Each number is 128 + 32 x the weight over the matrix's rms, rounded and kept within 0 to 255. Layers, rows and columns count from 0. Numbers have three digits each.

# layer 2 MLP up, 320x128, rms 0.0736, rows 287-319, columns 64-95
176129100096078127130132122103133174135041131161088135167198145114107152114144060125086075154133
099101139179132072080122132094125087120127097062112129134108133083112112095152138129143114037143
139103090112137072139144173118147087124147124105115135136090168152158143183129150097088099137185
164162122058071087168046078157105068123089119185144166086108071084110116131130080155196168142096
092192127123118102157136082112126169151140122189124059100118128063171184123209122155152144097100
059111145092106147050160097116126110096090094134092134070082083113101128168189118139158127126103
189152166104098042099128056108137133070174123139162148089108162079131116186068140123132184042189
081130096120121170151137145114122169143136095166073138140151122137162126066106134157147129103102
134109121140165146158126148183087030104133144142138081105158139120113136137098144159188171121123
106119114133134108120127170093137142125080128128074121109163097152187085078109123126108136097080
127179115104095110036158100138084142118160123077124169080075180158163147190109119157157134062154
122103132104134159088091097149122132159143159138181153136110115123111129096164141181116128108046
120137135188120139108167121126109093141147156166123147123119105143135141160127156095099149133103
147126164151120133158143058146141107135162132100139140133114103101104135169066147144118128097120
166131086155165086162206143132087122138084144123125145127129099173118129135152125071154097183140
123097133114150079134158150185151105155137138167163120047129151161123126153170187156061125125144
138110119111155076072108137149142121148119132100132096195101123134098134137099155097133143137142
136077163124108139079097170160048160151080113089129143080116081098084132129125061113113066111146
167094138127123113132078165147114095116126115125158119188115143149136128124106142180120194155080
108115100163144115086121085069084142186159170092092160094148161110096128125179070138082099148128
140138044100084113173104075149149139119150143205167099165138167143130112135151130145147166165129
153110158173111126186157159105189075107085119179067131175146128122095113161073110124145049136121
108092129130202177162118185138153070144056181144090123109140143154205171121134156085122182079167
119201151141115126088118114151149101139159140164137096114158079127141133140134120157133189080066
149134138089163162139134110127088120080078184155129105139110127064178111125208098131131166144166
117167081181125151125156103174150053113110116125084122151138166129038146147124087175139072154141
143159117140107104118120127104066115113112146084147111125051111140064106091091121113119121196103
184153170086132129149129132088198141177101090130130154147126154158117061110131090109152111087136
098158153073161127150122118160138121103143135125119194150125093121129177032161153160112126166156
172121135147126110109172115119116133210121137132153159113067061099104076163125175139135112152163
141098204166153138129125162134161157144137074127144149104129161141147124109129155115204165129142
091183153158093100156111090172132164125060087085169171125080146097079155096115119144133090170080
101145160078129156196099154160121161064106092123099127145090109154216083077139100092151117153139
# layer 2 MLP down (transposed), 320x128, rms 0.0735, rows 287-319, columns 64-95
080104124139143147141172102097132136188140112148106212144115117130124102162182086127153132140174
079082151168122081143129121084122099102103135170151128127090126139103133145095134109174108105148
131125121129134096092169186160118088130114108101073119125101115134111120151143147115139119133146
127133104107142194116175136079111098145139149142167163109153133163186172090076166074117115172156
138138175099132108187182065129164109146137138191124055089132121123128135150121097197194112079069
112141113095119145142155170123076163137187111100093174093102171191154098123122152137092166084101
141113172152161120119156113169132124096142123093171181099135127090136122132093076103131127126188
104088136169100134097116113137107137170123102127111103116097128120125159132134135132160195150117
147042125122107076143077144167087134162095111114153112105143130092171120109158134131090181074128
121140138117141163096145140089146123136089184130097160132150120146199091136128045151079177141118
171103141117142154127136079104121119183137159080081146109160079103169109122129131178174116087120
136130164119099127177171154063183109073101083162115110093125089159113118185104184104103139163137
141099175118110152134149128114204169118141128111202130148164075133131156149111109099151099105046
155150122123169057106119135102144146201110114124151097092160116118058095125040079148137112121129
121171134109108074119105110126112127112185160124149132139118128137115122119071160131131105134103
104085154131098172154150112078135161142098144160106067123057167093112168178119093081129082143144
100147162055133121140140103124126189093122162128123108098134150053126100114147176138115096174148
130127123094124095106156141107163026095146118180052069131122127100079109107103142115108139130120
138047112099067107181108210168115083150146132148129147198127136109175118132136170175129170169140
100103110124136107071112104140104126084162102171056149097124134139178125161104144115146106067171
122162122196101145181161069136129168134182110163151141149099113130171147177131054144116128123108
170115132107085167153072161108166078111146155164112111169088121100141148156119137134067071094129
114121171121087104210127150156186184056117109096162143155107102081081104132060124175102066172067
111223166143105109123177092119152179127143088161116152153138118152056198185159085128087132133173
115141112159131115132192112081183099113100173086183108150101118108143151182154120099151117122140
117142129161106153171117138121122153178142144046107082118120150176117144171144062035137150096135
101099088161157131175134111159118088086128099110092120119060141104080142143176082141124132187104
147101119145160090177145144129113117137121134114137110126125073166103111144139129096123162083133
100140164158176138193125148131236130123137148121089112173112140120110134163169157189165167146082
120116076156109084158132126123131105126141083155122169151092096112130099101099100145130129170187
161123115199133161145084124141137119163117197139134088120168102109089172058117134158152099150107
128158146100153063128111118183095130156154153047125141176075113119106132094157146103158122083123
216136108136160120131169088157102159125209186133178126091105124140121146096211149127111132122118
# layer 2 MLP gate, 320x128, rms 0.0738, rows 288-319, columns 64-95
134142136085112194122116131139125100142155114098157139153097170062124153119196088108143147143119
164159083123073137118173148163116176145116139177145146130086142112157126075159095109135096101162
151133162086088135131115182085103111102179160150093144110138150184122167175096151118194144129146
104122107099105117111102130110116167174106160103159177141165098110139173157169199112160165129122
152095156069133131126132190077122191151126119104121166187100149166133109126061124146071124123141
140106186104053105118155097129160157105096159147159163101165175107148178199153182116131126086195
137171158152115134105130085089143108114152153114176190094135144097150137145073150134153101137127
136120154106087183110091134145139195161088118113112150126103122108137119123167161097087108103113
142109224107179076136117122120182118113103101106124137121116141139187152072107133098095133123096
129117121104135130142136161136111082108109178125150117125065098132186162061113121074105095131128
162165148164166154108159118152127109133139095101170144155135152084158097143141138135107103175098
119123095194149119149162111179069105108149152125093156189152124106134137145082144125087140201091
148151151053129107104107098119151124105076142153172150115129102164156129135152169163191079129186
115161083103065112117080074113051138114144098136140107129132106160093120125121085116140103117091
075041131118104093179091136108160122106130205145101155098148116154134141059161182093090177148086
132117133184120155151167117134127149177141149120121125131158142037142114150225150148135080126079
138118159149121089122103129117083141199131153137143139086082069135106094186079102096188096129154
136072114162143150118128144104122151115095130118084164098149104064159101094178103147115078106194
152143163100110081142136116143130113098083130148129122170134092117121151141132091074133138082089
131173119079111147136099096159143156036144127163088130130135154196137154141142159154191128144127
144137103113148094143142106115069154123085078140109211135152162137112137155162125117125210134119
051145125069142131145044114097156137103119169155100151142137146194101192165157125137122116177156
135116122090100108141138130146160207135150124101102124070082175141099145185161163152155104168168
105113126135132122158103113114120152098128077111075089137110125162114123149039118138157092104152
138094083191135127180117119186107102108164081117132115158131153127093151109107108163127097139149
079100123159131117141161112145166114146158095114138125139169177064191188152154146126126142144129
148137147066101151172144156142147125117117109121166118118141187177131138153134070092146127134142
112136142123166129152119125160180093083171175137134184159166135170166117088119102156141203167136
100107169114082191115132102148183122153084194114114160106148145117140137164118169119112136127214
146148178102162092136148145122178133166143123147148147111122160168104056168103163063230170134108
148158127140162095109156121164042148133112152087081117181109162123106149067118143132155067167098
167126157022157120047125120067141140156145079188142207103086142162079188138173089135142140104105